{"n_layer": 15, "d_model": 64, "n_head": 2, "n_kv_head": 2, "head_dim": 32, "d_mlp": 256, "vocab_size": 4096, "activation": "squared_relu", "norm": "rmsnorm", "norm_place": "pre", "norm_eps": 1e-05, "positions": "none", "qk_norm": false, "attn_scale": 0.177, "bias": "none", "tie_embeddings": false, "parallel_block": false, "extras": ["local attention windows", "exclusive self-attention", "short convolutions", "capped logits"], "init": "normal", "init_std_qkv": 0.0826, "init_std_o": 0.103, "init_std_up": 0.118, "init_std_down": 0.118, "optimizer": "muon_variant", "lr": 0.00598, "lr_mult_o": 0.61, "beta1": 0.95, "lr_head": 0.0114, "grad_clip": 1.0, "warmup_steps": 200, "schedule": "wsd", "decay_fraction": 1.0, "decay_shape": "linear", "final_lr_fraction": 0.0, "batch_tokens": 16384, "seq_len": 2048, "doc_mask": true, "train_tokens": 119600000, "steps": 7300, "dataset": "wikipedia_en"}
Each number is 128 + 32 x the weight over the matrix's rms, rounded and kept within 0 to 255. Layers, rows and columns count from 0. Numbers have three digits each.

# layer 8 attention query, 64x64, rms 0.0824, rows 0-63, columns 32-63
093129078188167161109088183125139067122162090183180100126119173139147147097113092077126123184119
136117133124112109120154126148166157166066085160123146238169134059131143075142179143189119133162
158139092131091099097128131107091102115113165091098099080165102147123178090168146135146099105115
140109133110091103175156166125179027101158050169118079125121123108117126108177101080148087148127
142101138123104194125167116090133106127134068087173135091196152148163086155129138113100152155089
101107085179118163108208207083149120120108160112123089151158119157111139138136099100058112170072
112120168114094165118131150103115090054098143153140121176148139110098127141124083113138105179112
097149064080190115133091136140142175141110207162112168092156110190148182126128073130165065105091
146095099124117143133156151152131121181123151101150126052121154129078109142123163106130114100121
135127168088118144181182172120203110157142104212127095124071150108127095129126186103144125123129
090160133192125167163166136134156154111221102117130143128084179134082124160149097111050081179183
141121053130125135119091118094100127186143122077103129125095129091186161067137172139187094119137
172113113137125155137145174138115106095135099174068099166103074124165147177086203059088131110113
110138162168120131111144130112153129087137095122128161173081187107080177187146131168094159145175
102158130159098206132128161170147114130104114067149081143138132139141098072101119087096126179152
186099131141174148198130125101144154124110127118127084102084104100151185093152153101083127132123
100126127168158189099201121137186160108059148152157119179157145150107113106153136124055178182108
135116197195126113042124114118145139142155125093121122092142097161141097154149133165096135147050
128144169146148155130130109133202139132032133111111154072093166152121183095135078148135118137165
099078155148111070113087158123178129112174122142146157069146097094112088087131161144125129157169
097162119133127068177092104172066080134132164154059087150110044132180124171146134119127115089142
101147174154161131092079084108122122058074091115120124090062164113131197127176096149172124136141
136086117103111158160167113098110105078143124089153146078153091161130138078146151092065152156120
097145065145150103156125127128196151140130142104079125119066127170160136065102133168127154140181
065113097190223116094093151156141051139153107175096121151162086105093159129203136090141129152102
106101190098099118149126147092118078109132131106178127132124192162040141076133053117128118102151
173134106133130117090139085123099114097151149118123132108110114132181179112123054093101151111157
112063150159105149104151132120183146142100100159113169133105159144107088111181152177071175141137
141128154138144111129121217133138117115124137192073135148114090171134110130141060131117149167060
123170159132108135108185152107136098170146178120092143117118116103131136110102172070087136087113
116189125184098151119141138083137133138167103142111096202116121160118070124112148103120147150129
094136046145158194155152143118134152145145063153100098108074149129081166153137139145114105160178
109103151112214157142166102149150165096135203194132129147114122123154086146126135166068151147125
123106176187116117072086130126137171130117142065159155126146100125150101160086147151110137168129
106121133086138145157134135172094166097102194156123106107155120076135122134132124152157105143114
159172128135047112141169197110159114122123159166128122129108091128140117115118121104177105136144
162142093077151120179086135110117145160094164094076103091099105120158145169123081106166081104174
124192156113179197128060131095104128100129105108119167123170092129146134046116129139091121120128
062157115136152099145158113144113131184103156080089064169142096119149094131127128112113158106139
159151098105095139170167150113133120079145084115132136134151107157093150098120072102133137062140
130139076108204152128130142106102090108155141055133158144130093151175143092089170118134090098106
121131121130110161193151132181086126096132138106125126107100102084199158060146091148199060146133
137136128121163123114068110140121104181088136135109132070115127111124052120130209142141142137086
108169117138159093169147165134121219122127125200114129126104177145078148160092159098066110140170
119117096134133126103083110080125119124111138167082048139184121159101138120095120126139125134098
129116153141125089136098119082103093162129100142069150182171136146135106102110147119135164148145
133135132116181122125164098093151125105144153153085121077096107071178145110135125157127152114175
099044177086136110110141139145090109115097176079111126099085169179138127103116109092121077082138
138155193150133090073141128132141132131080090148139133152134172132068110166096091147144119099088
105116154175130172103135147114156101151124195113131166090171110121046105097155102149149142076159
108099138107077117147152190133104122107113131133101154078096080095126149151158116117106145158076
081136151154145144126129179201111088146166151147142158099125185138111186160130146145126156042128
129127122074132116155183094152145121156108157159149087074108128128132090081140104120189130124131
118156079133139069172121145150190118161159143224121102133095115122141119116108123109154098110098
119192123095181114158138121169110106142079045149114133094149098113176042088138142101144123127069
132136119147123132099101113178099165080180179176064073143103112144094127159170150165136135128181
112110082106109160179094068132118194107090134087130096119169145144146118079163127139145111084161
096163106136117154135154169111135114106137090089090157132163140114162154174089141123112114141135
127095080118134168103095122122165151117105155091143143115067094129100154138144106152124131088150
114106160097136117109097066120069105099113132136132131162148137148136090128120157125118115127106
148125090117150150148095111072109157095110127099156109123127141114146166128142091106149109099105
130097058168126182087079110096144123154137115105138106126198132112162133120132140147167094134095
150114070124080126176145119136154155063174098080126120105086149152109174196169084130113145165095
094180171119140152153082107114134146152173105178138124113098149106125192116135155113177176163098
# layer 8 attention key, 64x64, rms 0.0819, rows 0-63, columns 32-63
165095171052084096154173078122168151122085107081097153133134102110104121139167153146141125093153
136095115129113115105167112126173143156042096140147168243164143055134160066139143144163119138151
123077130120191091154084061097158123156169084152152138059125085063160089098114138125171112141067
149101125086092107175168154118165063100141079175096109100104149063102132104173090108138087166102
145086105084118127171175080072116091148144104091147186053160166070135126122095122125103126161067
167158160074150112135060067147125154123151061162132167106089141107133110102135152148202147089165
115123147118088150116122156121116094058125119144130131165130131087112133145115063118144103185107
151114154188064140112156118132103097125154041081129083164109129086120085104118162122094192140166
140091124122144139125147144144133137178129149110136124032119154137107111155117183116131126104117
133125036144110122102116139153090156092091114068121152162143132109085143119128105152111149138108
160099127093127102091109147141109118151047136132097118122152080102155114096118162119164177096051
135130081140132128106117114060109140157155153115092159112084156060154188091132167137176090152102
121129121104105133138102114141143164147115124106191148094175159139078102073168037174174132130148
138124164145107111096133123125137127105135085104116131211090147122095173213153121163106174122167
180075113076152072128120121098116145134182116150119159096105106122143161186167154175136139095112
196111120136187117173131125107153145143101143113137101088087098112153175081150158107099107125112
164143140079103080157058137118096105139182096109113123070085131111147142139117125124194079070152
122130083073117146203126121151104098140107146155155128157152172100129147076111117110143105104207
144149164123160148124128081130206141119015123116109147079076151145141170092148091147148125124166
098079136152117093111089167157166123117172096151141134096146083131132094112127178139111155134208
122092144166094134165105161140082124169081124156096062142135098135130157137061170075116138101107
097134169148159117094088059106122112049091090120107128091048148091146200141182106148154119138171
128087113104112165127135107100081121078144112113149136062150092175166121105138142105082156132113
149096167121108150087119115096071112136113120157178140105145151046100137148135123074135102132023
169142169071041125165144124107128197120113133114132130088119153176163108139067119162145121123152
142159079149187151115129090140146171137114134156087131099106078100233121173121211135144130154101
088124145120127143167098169147139138138125119148124119128160133136091096145124213173172086155090
138177074108142102157109132141075097123178139072134099136139098101137150150104087100146101131140
130116148133120101116114242165158108124129148167095118137122086197142109135161044129103156124097
157121117127137142132182171179103144084086073214132131084105136099105090162126164088090178095070
139092128094158109139108151184139115125099123127111128083132110110130171158177106164138125103148
166108217085118076098112114126130090108130188114160124145168076130176064115133132111145173090062
110117175122118144158198133141114173097122151178112116152136119177154121189142113131082148076168
134151178113141108147067056102175099130152097107127128118139084097147134131084138164108122131177
089133119128118122111179095112096138093107143096145140129095180116176143115097103130145129169089
142151127117051096092127195179152115165108105142135119128103059183159114109125115084127112088165
113130161145180071191050122115158131137134064101089094122154075107160079141200113159099097122167
236117126158119146065130168123136106159116112058167186151144076123159097071062146105068159157175
126137138164158127158117085104119103170089179038128137138144133137154112105126150078079146092129
093079131120148093109135190171126130138110114106167100141189142074097123196172116159077162158113
137110145069165118144139096107103077144147150061112125149068064126159159090131137130088048129079
077115100080173109111134149180119079139143140131094116145134133111153103149196101111127146106107
101130100123150113124114121131039176125088156117146143094152156131120072176081184189140131195126
124124133141158114119130178157112142114131154175104112148101103162104132150115149089056142080196
111123098164121135125067136144110112096099134157118075147130130143118115106097128123138084147086
157137108110141109105104140126178100174150111065053157129147099108157117123124124086082087146179
120111123097185159140079144119150074111109085186165078129141119102156110115204144120131157118148
105043175107191131140104126093120128116098101172134128127156169143099091100090100092116109082114
068169131136084085134129155165104146103072152110120102155118149119054144236072080137121095130116
109125128165150145134104157224134082093120145149110125106096111127091109072164159154162171102168
136099133087165162158134142113159140093163034146200139148082172169095117118142085106093157099169
117136114142150123154116159157091104152117136099139135125104174161128140140147173162100151058143
149108116107130141105145195186146105126137135140145129138117113121105118135130102094132154101158
132121115110114156104141133131079099110046095094177089138168143154074087142156154123144155086065
131100111167152110150151149170130092061078120160095148110086106089091162128125071145129183126099
093129136104181098161177179135132129136176114133112132121169113179076095157159183151135100144168
184096060129103119136115106100137138146129109101092084083154117126099131124174180137133201090139
121178130070134125182131121123130113192132091109143103120126194128097127136101142100175079146094
116123147186141106125079174122134134132124117093143129130118133139107144095150107107107084119203
090085187168124162146075136135101155143135155150116153121152101173123147103095129151091128159207
128108091123187114185134105077103099068136131112097112065084133090090165096133113124138077129087
184116161133059086161090132107148131151135098146196134150146078152202172081135106141112068089131
120128113130114180149158169161093160171075089165091140135125159128118053124118135127150153121137
103108158079109200149102179143132132137112154151079130131087137128114132161115157131188181141122
# layer 8 attention value, 64x64, rms 0.0814, rows 0-63, columns 32-63
167137121096070133116165088113078101127122096112157140131123165160166101147164140120078131088165
122111172144180125076191088095106130123133123109167116156163113101120101159137130128166067153125
143163094071109101136094135123121112143101064212113106145092095092091159106101142174113115193081
124152147142160159120120132090134151110126065117152174107080192100106133149170192168114107135133
099181114146230146128162140138134075161091118150113111197117185114140164114126156131111124156131
155119195179165128121100121106141137170116138156148168081105085100183081140154065133143139133136
095106137068115161083117095144165192028091146148205149139098116126114133087057083111111149149132
124136078124140167100061141137161111114150153151120053146129128105156142115122100100105166122171
102147081191133113118149149129191125167200128155131180199128167156134200146079117154077146127094
180136139144123102153103122125143171131153192077083094158106115120171106092110111161096061100109
120152070119168120150138171099124121120128151152092155092099129120136103116124126110119143088162
103112149173113127068172197108105182193107119178148104150141187128159079119097123196110122118088
134124106144080109056077122139105137108114163054143133137108168151097124107146123154159130101142
108096116108093142094184140134173182110165088106173163125117150088095125091134134152090129104149
185135102137126108117166167114177138125051137120147132109198105189118120163184113132143128133166
143147153149111228144144148122093101117119104149100082128165100153107134131091134098145171129063
111130145212167121065101142155086185127089182130130139165116107138128143104087147181168131093104
151078150135111131142173165128118143083080098122122103115122114128170103139188115100076105192109
110122116135119101114139135120165178139119121160089159197115142155088102128098117038087108108185
117184165095155110118124132151168141163091069163124146140079150112150226096125130140088092094111
160092113130137103139101162164069123113163115173124113128139192061117139150110147116080120125119
121098110098156104131153125134135157147116139156143150119133115111126109095122095192127139103110
184102161154109158105123157148169068157137090129137162072142126139114132124117131206114126054159
179075158163109092143127118109165183116137074142124075145146148107099158155117178129149139096159
133170105162084123141105175116093069119052134092155102109132134127093142074100101150063126161185
053089108117083101116082157022111104110169134138102168109138134132186110152081120158138136100095
137069123132083194221186140092118137086114157134115183154104171106090158102115054178197094107163
057163145113123165132124153172124139133094139114124128149172174086167133180112154166166102149119
080100137138127168191174086130151151068103134095138102117145145152132146154095174093063075172163
064075135178206120175149096114167111081102077146122155122100176122115084113114100116077157118125
173154102131091128151132127182117157134110097147135126151164140056121102122092185115153131085107
097091153094113132097146124065132141148127161122141114114110097143037119180140152131090132130089
088133108123104126117151126097181127135099134098083151138138128145135116107096072111126140174133
109153087145135107138158094169182078127143151173103094131129115133115115124141084089130122032102
175085106105112148126134115102167104030114131157124107129132155187143126156092145133142061156114
097129181155048112120052134109097146112097138181203131151085105141088100160105086154126144102115
079096096168184096141130099127107121130134151128144111148174097146087115086115169129169099124153
178146110190137134183136139133073105151109101123040115135185120136180120091135138185123126078133
100154123132191142148179086154159077069118129145216089103169111155122112144174122148080131167144
156032111157074171175109153140149098130150101077085138147122095138153111103129110067078130087194
119108106155161041161075144094135119107114212103163117157106150136151116129075106143107102140140
144144161127132121160078059116115134110120079160114117128186092093106136102098129060125078151114
137138114140129155095091170131133109102132119119127123087148099097189125120084134165118068135150
170120099140047061113183146217162100158152144118106188115150118095130065155113142131148195215131
138121125120200180073137155127107078103145115119165167084119102112117113125087148087043141107158
100125132183145107158100085145175126136137130120131098146122091155130115183159115056138128160138
122161088122093087117123144158088122149125090099105063153152111095105049154104125078081058160124
109118099143174146140041183165104100112137137157081071185087152117111134093141062071077049114152
088114186132089151102082096109116100201085152123139083108173096118162163135107101132069140145137
101084142117162169138088164070093175147059122117092060167090146100109114120180157076135065113124
071105168087146164149149114119106169140094138104085109108088083215121096182129132087163085163172
065194203126153146191137171145096117108122137174106133101046061080137134176173087100127186186106
193109112139179121116168141142142151146130138147147137139129134117118080126100157211097132128078
056150127148125138122068153116084162091095140136110089177127124176133174095109129178104170123126
140116111123154119167129115120072066195097130094155174139172177070145133115073113105147161113101
158127124130130093110089152137143128158099176100076144103104132137124178095094089147141139162061
113055122123138154116140164122199103122123155122118123145119169117079137139132135188172102137140
193101101052122117100093069086133157114132128133136109104114068166179117167157128131117104162151
138113119100157101060105152119125136107121132141140093149138126136135116108101151152104174152144
111148069123100161125093093105136068143132094125129068125194136131148104161135155120170129215127
123198103136136151144136135129106134141136117205080195130089124151067114204083129166126136147153
128206101120121089114083158164114149141100126115095120155150115087115106128093131111127119079103
048120185137064112158143143176053124143136135132112138135141152158171099143076090155128104135040
067087114147079131126142100090129122137168126166120076068125198115124079128164164172121113148078
# layer 8 attention output (transposed), 64x64, rms 0.104, rows 0-63, columns 32-63
096117130104169166097117062118100136090137100113112122089165113120162145139125124142100230119142
149140102152141097165116121138117083115157152105082107158111142115106114172127165160138116104157
146132170105108103175167138133134121146207160195127135135095177205158162135176142131141134109146
112124097110129123154135150184100135152150160117110113137127066135147104109127115107104114121109
164153078160189164127146150124132089156092118117128157255135168107159196129090177114083146135127
099126104088140155169118143105142146108086117114110055086149150175156157093097118136144137106125
141105103105156126081112051129138133129134174145125155075097131125059084085130125093125119139143
077128129180136072088134098121116119146111156095181177094173121098074114107199081144077103124199
114127064119152086104129162084132136150133130134092151174113184105170124203106141134065130089123
098150133135122095123163162125085085111138123118139171154144154159086195132098155096123137130126
078154084135172180102167216148151143116061191214116145103114215082066196136093100118109120123095
138149157160136172045112117121097232154144145149077106157092141115145112146157157151092046146142
133079087110074129066170120123093133073070220026151169125127120138102108152068142124098121083128
111161117121181131126086162151147125138133157136090153129120148121108137132119131150173146133153
127105077154096124149170127129147112124120058153137109093092116171105110116169096085190096063104
123157112161062186108116161126155130117129102174173094030026136088076173124133181135142133110124
159146145062141101155150184069116074134146099214101102120151125098120172170168116132120160108120
204053087118113089108106174153095119147146128117144096086087089113139133094186079091121115131134
120052149119100153108159173129150167137153112157155148149143123160100139166096111109104138103118
120077132066125145110119099101168082136103125096101161113164138130143168164136120094085115149086
106135141098158029166129097135109071103163107189096195113079107160105101198089133162159108084190
106147121137126149152135124153178114095096118154136161163140167069121127118112152108181137109154
133131062151134165147080143095117159123147168160117094099197118175100124137149144111185143191148
168185147107109163162116126096179111152087104128122150139110108114130119157122185104133155169117
159178130115098144114072203070164061121129084065118165097108137149098139108116070108120121117156
095163197139097121134085146129125117137163137144148094167082113104140132087167165138146118164118
090109064126153145186135123133122140147091193114111105115137106113155122114139106117067159111172
120174119163122098126153142109130115128179189122126143084118090122118147116115123123098118159164
133074159202082195145163104166151171152139122041089111120108177118125111136096180140056108143164
078090106098162099112143188177152138161122109152143167056083140123121088094100111097148091121145
143179133200193091129092134152140153141145059183127141175070117197118105087137136121147117146102
107122114104035126130083106115106130072139127151084086137137083080156168129092114119157110035138
134129209125089115100166110087202133190083156066084088181116092091134106061106113118067185168140
142110114116117079157195130164131083153108135100098162133131160098132183142094106113111148158151
132088087110100111061182033114103102049153132106120135147137088116076173088065132129113130122109
111088136150118116110156137106203132177081116121093122084133102149158113120080156078150111104164
108110092111195129189139128164141102104126125172095106147126106055129127077145161148111117123122
155079098182153127104115179163125037169156157214143102129190116120145122120152116169063191154160
081156117138052169148160148145162140168070137112113101145140128127092123166104116132128133138159
143116111156137139116138152145130157138172129148100102224150196134066128139138135114141137077086
109125156094141158140155063152158097173163107103117200101150160075074153103111120091102113118091
100124113118132140151132104101169131129096130206114176111088164077121168102078099114129051110147
166125114139140133077129091140148145122117133083122081079140094152124082112125141153122081157066
172172094120022108110178118180150145087108127116155121135142136068102089130174116200163170122126
108142140155129133136195150130140094120097138181118098161088128147101144100179106149110109133143
118143167094099090141100154161154111096096138076086084180130144113137097121089113120147158133069
126112124107153089121136139131129137112045152145158136107159147177124106104118134117125128149119
051088137107151064154079097154098145138162145100109142154114145169113118095165112088063045125176
091100163119130100078155103085112087214101125157124097091061138083070103099099120113135101132157
096052113139148098135153090039072121193125115072141122159098145111125114147128094119073014033114
102127195085138141119158171107125162135162148208101137174166084129121079079120105128146060088073
070121159082121192158120112114122170067113123076181127085153117113113137132140118150134170100132
159145101187137133147122116124104093147085124106118146145113099091110100088148112164135092138126
084072149123113156112135105137125130148147095105132086056106118122110099108134117100137080121123
105133142089172115142132183129115154143128117138110111093112190152187170144125118131158147140105
148129123088108123131142123079087128120142062123175111045068148127174118118087133123182082110161
148098129133117145130152125108077076137168159085144113127161140146107147160143114124084135099095
097194159174126131106152101095078137128147113098131130182118120178074115114135192149088117139176
140153058101094177110163158173081113138151100140133121116142112211123145119167100138154109138068
147170157115085103136102143058141133084129166143119110130191134126174106084136101124122097136105
099134135138060133102113126121114158149145152138152157030137096179109160072198084125169140089170
153138097098104087093105154158131119166137138165166127080129151114143086126174102085105087100159
130130141120099119123098130180085061143130141119122107089187155130189147120128118072138183141084
146124121081163162146127112132113042122134120214108086142146125128155159057089150130159158104123
# layer 8 MLP up, 256x64, rms 0.118, rows 0-77, columns 32-63
083122167133114096185124110117146091162114143172189116129106173185137156155117097154071151122154
098124126093169128085194125121098166067108120114156102095120116088173065115175135107201144139151
170137128139131121111124145101129085145151123108124145143135155150150089088126150131127084167120
175145091119113152164148138179131136117134106193132130133131168087138097151091087154129025153133
156187123088100068129152130123112082147091140094087172178140084121149108113219093068123154165220
148190153107156171172172127134095090146158128129058151189059084166154155056148157104131097094127
085140150159047161154129100135123167125173109132139099129149134101099102027141057060046141110158
120148164156149147092087140118151077155169125110157147158132096103094091084137175144126124146171
116186136161146078138136120068101122142200152111075151120099111106111132092082118120181162097222
168153144152149112138135074175081126127087140143103177109076140145105165119124225087090171181144
133097096107134127146143092143128151157155152115107140114165183171098180118112133135150130106101
138135119118111212099152108164166137136115177140132106114206105126160090180094088077127116142159
094143159131115101113150139115130116153162134095086165149119123165184089094151106144155139174156
113113177190073139115088113090093068112120105125132156040136123120132088135156099111089131144147
123106189107148163100109137106108125145071112144099190104171109131105091095110152133167120137149
156121145117139128086132130140126131109149162127134103077108161060129170110156114147160161125122
047166087097152078104175166129160171124118139144098119211160155125111196124113134141131113173147
119204113171162132172230113159106121139151155125103151072162109168134139092158186197101167151109
146095155192116118078132118155123190098129146149110127131123120113088178151116079128180158110149
087090079193129163163112100166139161206156157093126144111163093124154076096140126164149172168135
101140171166145147067162119161083110169110133095080118133107148096099114147116169115138159111143
111138151143152103151132153128065185026128143118151105182124112112172200184146097098107088096129
153112140146107136170114143143104095108138130147112117111152087120111122083168137146130107092095
138133151130091121118102180089147140127130142140164168152132054115154145107138096144085141114119
096145103178105172112116140172092118106133156125103122141121124116136162133095124147104099126161
165087165208116132085136192120098131057142164136107128134143113152223091137138176085130153073128
117196114166110115210154135147171097145118099130157128124134061115053138132147199140115076128107
175097108157092184120164116115196109154153107149082103129147163106186110074082147138118149080189
156120149185135129159144145137137114101157126139108156121185093147119087175137127164155091120139
145146136152112118149106158097148163115160114097102149140179161157160088119156105129102149075125
106157164081150165192163139130130084119140152114112138159149165149077121116086129172139102193118
080123143177148093122055168139159122096136132075138156102125164108093130111153151098140153092138
147119182148173152121140168119058129154147135153106147138171124088129121127059073121103101121146
101108111140158169146157137101122159087135138132106104064136140092113122106158065102164169152191
096145091138108160195141168111100125153115143150119157148127099111094064101080147129136095132145
158115099146108179125099108144129126117110190083100133154163169101101163142119114099098172131148
161142132126108077120084118152116074094206123130088117178145085116118129104156175132120171125109
117199062132128091148101116131125154145148163073144130137185144112176109147152129150090089148196
145134136099116112103139115142098155106175158161154126103107103115088138097160063123150185099098
198152179132196140136155128108123064146117128113127144128144086143184161090064148110122178136100
123118118170098179158109121153156074114155134147089093129117098160121135133106142174136144142066
154130062104120133086138088100162152117098142143113098166179173170137114120140115143091180121096
183143084090092101106065083079118129116140123145069153130141150127151150095058175096139182156114
197148116097108126071139152158125109137163107119117105144147160129132107076146105121145146095119
118120128110086206123117080077184112178126153159044166076093174117139080148101124104074180140142
133135139144096157116159182177042126121143130174164086116125117130115125115107188094106152152118
110098109164154135146109107089140075178129141105166127171169095142050152101145182134119165128104
144128135140160193137100144144086118157137136113149089136154171134077084083105126082142190116123
146093157129100120103088144151146153112115137116120152215140149130121189138125132153144141108211
136187091099137143078104097140079136091085174125106155118116155128114154140101078118072156151147
121138167072113179085219121135154142115113090139088094104132171148102141137198130125169178215149
078092114114097145185179164154097141126128195161074123139147136150106154078162133078151095141208
091091132126114146137089138118157057125141174158126158208102172158120207180117170135058101118150
132163178160195147146133104120151078105116153103170128189107148150126195137092134170107094142134
067144153123071104097158114203140100122118142166128123137120130141109086121118146141055067115149
134087084132118130133155139142149128106117137118122117144062136103114167140112177133139135181109
129123119117090170108211196140090195103174145136128159186122179131159134144152117111135205114144
112117083135125176182116137125107127076133160186085108173043121160126165143159077134093111123160
183091117135157153096133089167133158094108139152144109118080127131106154165109167153155151147130
107158152147136121083132126122118113138095156092084110099090097176134104190131080140151114150116
130145159143132121181130119148112122191104159114149178173157071137125076130125160112126146066220
078122191158077117160099064136122170115085113166129095125129153134120052163058113140098120133112
128140111120118174112129129117147096104099153104094107073196132116182085119140141100092136116161
101121163160128106160114147079174116128162094150139147043149105123132129122137107137124152174101
144134124085114113124114195103143161101061141093140121155091123136106138163123131118092129111153
108172143144145122129133118162118112091158140133142081154155139231150088124136150242095145104097
162154115123104134088184199102140110101084100111099148127143084140132163133139092089175135129133
094114073136132157136108090142151135102096136192070180122129154211091117083173125073094148102143
175159152083085084066120092145077094143115161135136151086205124123102127063084169166158118099163
081086180151146145126163139119114184044137123167108121097100158144117150139066147131124095133115
119118113134095127119123135140139105152157149141127146154099167102181162059158110074094182115104
150138200142153115146151126124130086126120188139103075051140150162127134181127146137167166134130
178105118154162113102103124123137133149130132146173109106095108135141102130170116186130143158146
096099126149132113103108150107081141095166153154114156097115090186120059127063123108155117157112
127136152131159185187159114094192117125186154101133153117069118130158112078128149113136097124160
149084155133173125141152128113107144172085189148102124133140161140129096136113146114119097166094
119065098162078097116128125084078066154139159090111147184121179123119107176148159184081111093135
115091156150104136122170097120070133074094126142126180138120080126159109134101128132102098121154
# layer 8 MLP down (transposed), 256x64, rms 0.118, rows 0-76, columns 32-63
127141110098111158176150141140193097114146137145132084144108177138166169157110179097159133107113
140131074136130163149224084137185054164114150125119135138127163107177148107061164084096160103176
141139136154107144139142096120133154099111073100124136171116174130070115147089165133120136121193
178137171112093123116141156113067177166151123212181116127102099128208119121127129140125123181100
145118121135158132115191110144135105172164100166124180153107158110100123098097175126146167107199
102156078083151135114127095145132163152136130148162086102099054135173093069160144134183084095112
099153188122133194129129088180164118112157112145149096185089094129113115075137150161103205085102
126154142205148111137145081158134186124128104122118139057153176130125131094164104124107139126111
144176156187041102130143090094104121168149127115116166139117129117094153191088133110074125159173
168068040122124118161189110141095067108102099105163157114176153138121167213105122093156155116108
105163058101156208072111141131145107082113144146138105124107133123142164157122116112140140168125
145123106125107137144148074169142106121075112105116142118066167073107148119100111173156140096215
105140145150120147120163108144121144131106070112092074108082104143107101064169113134165180185112
136122085073130150147046180121142099116092095105127169090124104139123160108121086149189114093129
095170126144122132159153118177130124152085087142075109178112135111105124141148129151079137140095
124147063120146115092130106158170138105151156121119171064139160069141162099136102144163131106100
140127194177099143107166100088120149083134069164147113140117126139102116063101130138124077134167
083160146114133110143191156133143101191094124192148097147093150076069158139124115140147070077131
145098138051119121153094156107085102073092109067129149123108078148112147151142155139154094097116
123135097146143136092090160150155172112201093071175128118132088100168115082146104145131153138093
179088129143110113151060170135155130099112070046126151150127133134126169151086100048119128090121
152116186094099114087109137163162063141111142098122122155143154137197069127076157135118161151130
189129173069040127145126140126103096124122107192114176140176172127116172101051135108159068135138
107108141091103179115176184144090140129116177139112140086125121161123152160151141140074101147107
137122131112157096129101149094163095156210116089125085167152096131141121125154105125120145143081
092110083115096135122196085081173160099154156118155116180124208177161092150095126110073142125059
155104096090126107160167116165116100106141142048129140091166089160128101151096094066088139158174
161164091147156186085172118164151155152106140111167192186154140154163129099072084091170161086145
124138146103170145139109120152142071082149207098159117127136076072139136155118136110155095126191
165106091121103149164128184173136169113112159128088130062118133072102130139112104131174121133105
113141153130095153138131147157022193111139089142103184102169103150092119169130116107063102147149
136136160106140104143108143082100168147119081147142122140150117128133085075098154115120086185141
152095114217100163134165096131152151105148132122167156118090141144096100173125173131065136125161
153115101121135117113157128124110135098112107148127116180140135148140167114101213083028155096065
157150155148146157112182120070166147127131098132130138089123127158097113189111107132149091171122
105122129136114135109123150143133149175126079137148120130140146186167154110161138143223115085126
120157109135083095124180129109160121122200128113101084167129190091092100112115108098108144188139
138136102106098093137125176122111179105150113238143099139136091169139180141163135125120128096095
094184128168093194113122144169160102140104100099128159130120149142076102101137101159161166114170
131106085201109120109093172151160161102129103156154098144173132174109031161143128082109087130071
113128156150122108076110129070169162125089079035117143146116127181121078186116086137147122119083
180112139080078120213128154110131128130148151097108147117158092075117159107081059090123078114139
193152124166134161121162106140136137152089126109173129197120124116120109161132107112134171077066
135148106137141120122163123093137125126065118139106077154153216150116139129108084127105108191152
174142142083139128166084142078065152089171110232112117084133104102120143188086117106097094152206
124149142148143093132130139085136117143173162181121185112144116167100144144200108076103182162090
109119097102122126145130164167131113157112139177134158142144152109143160131093055114090040104134
142111122114084092125148149111139110142164147117154143081124129094151179142169183159086093108136
168127119082094188085147147115096107121176111165111087071105092131107143142125105125106144177091
168124144136141123159104174187159137168164070128159102130159129104188126145120127131167107111155
122177137108143145165198090109107097087176151216072156060136128110163147101115140080092149136191
131163192170160117081101184126169212147095126111120128114121119200150139120091174139028097156098
073159112108115127139197093149094133105139168099105151094120184114141156162170113090074174150142
115118140091105115178096120116120138124150115161126161080126087160169094095139101120144180136154
129109133157180158115088118100176085133093066103043123093113101134185171190093123103072094153147
130139132155092114087135109101104102120132106071111158101110123129136124127150109129121156095094
096078111097143106107063115178115085158138123078126153140153077101110106113126139158197103151153
098114078101183147150113144056128150166127214060127135077066144095138127141114142153148157112123
109150130135104142139099094128144113157087073065085144139159125148144063128099099124135104142097
137135086172112114135120116128149078121117190125140098161146218066139160150146175132149098121131
101161101139168146116144111096106129082136119230071122162139113172109112074130170139137126163152
179163100144160122113085140172146101191167084122152184118115111136137109104179131156138146151106
109156137153065137142137151079124124093118092125141151111151124167170076145130125125121133133140
175144175171129148121107113193099148148116115123123057176178132143067133090144072157117082113158
128099123147136131123116100114162115107058089077185146102115120167133165120170088097112111146044
136069172143148107186080166125121105098090060083147145124087118107089151083088126074155143104127
139204146148095147137118160197162155178100162118087108101119167124096100129094160125085164141129
067142163079092126120122143073158077106139105143172127118192123136080135087182129165071109169107
194122103086132085089119172167105134161094080155161099142118145159207179071120089130160133125123
155083141103081169087188130149088130083110128072145144086141073140149111153122149156092158113090
151153127146075111134088154150101175116107124113115127110180184130188120120091175126146134111191
049151080125127119085143139101113131145126133106163116149121155195173104159092093137176191127125
133117102127119129125153131148133168134127126166139112141140168127132152041154170126151153121150
107118139137164135152139064111080166059135176164111119094134118086151112154098140092099092137202
143159124011119163115094177200161146136121153116173150105092161103101151146077136103140120102105
119106166173125110086148143137129201147112169169151130163131156069128147143111143149149148082136
094173036107118137129103153135091160109129136071113127212128150127206101146078059170089125110125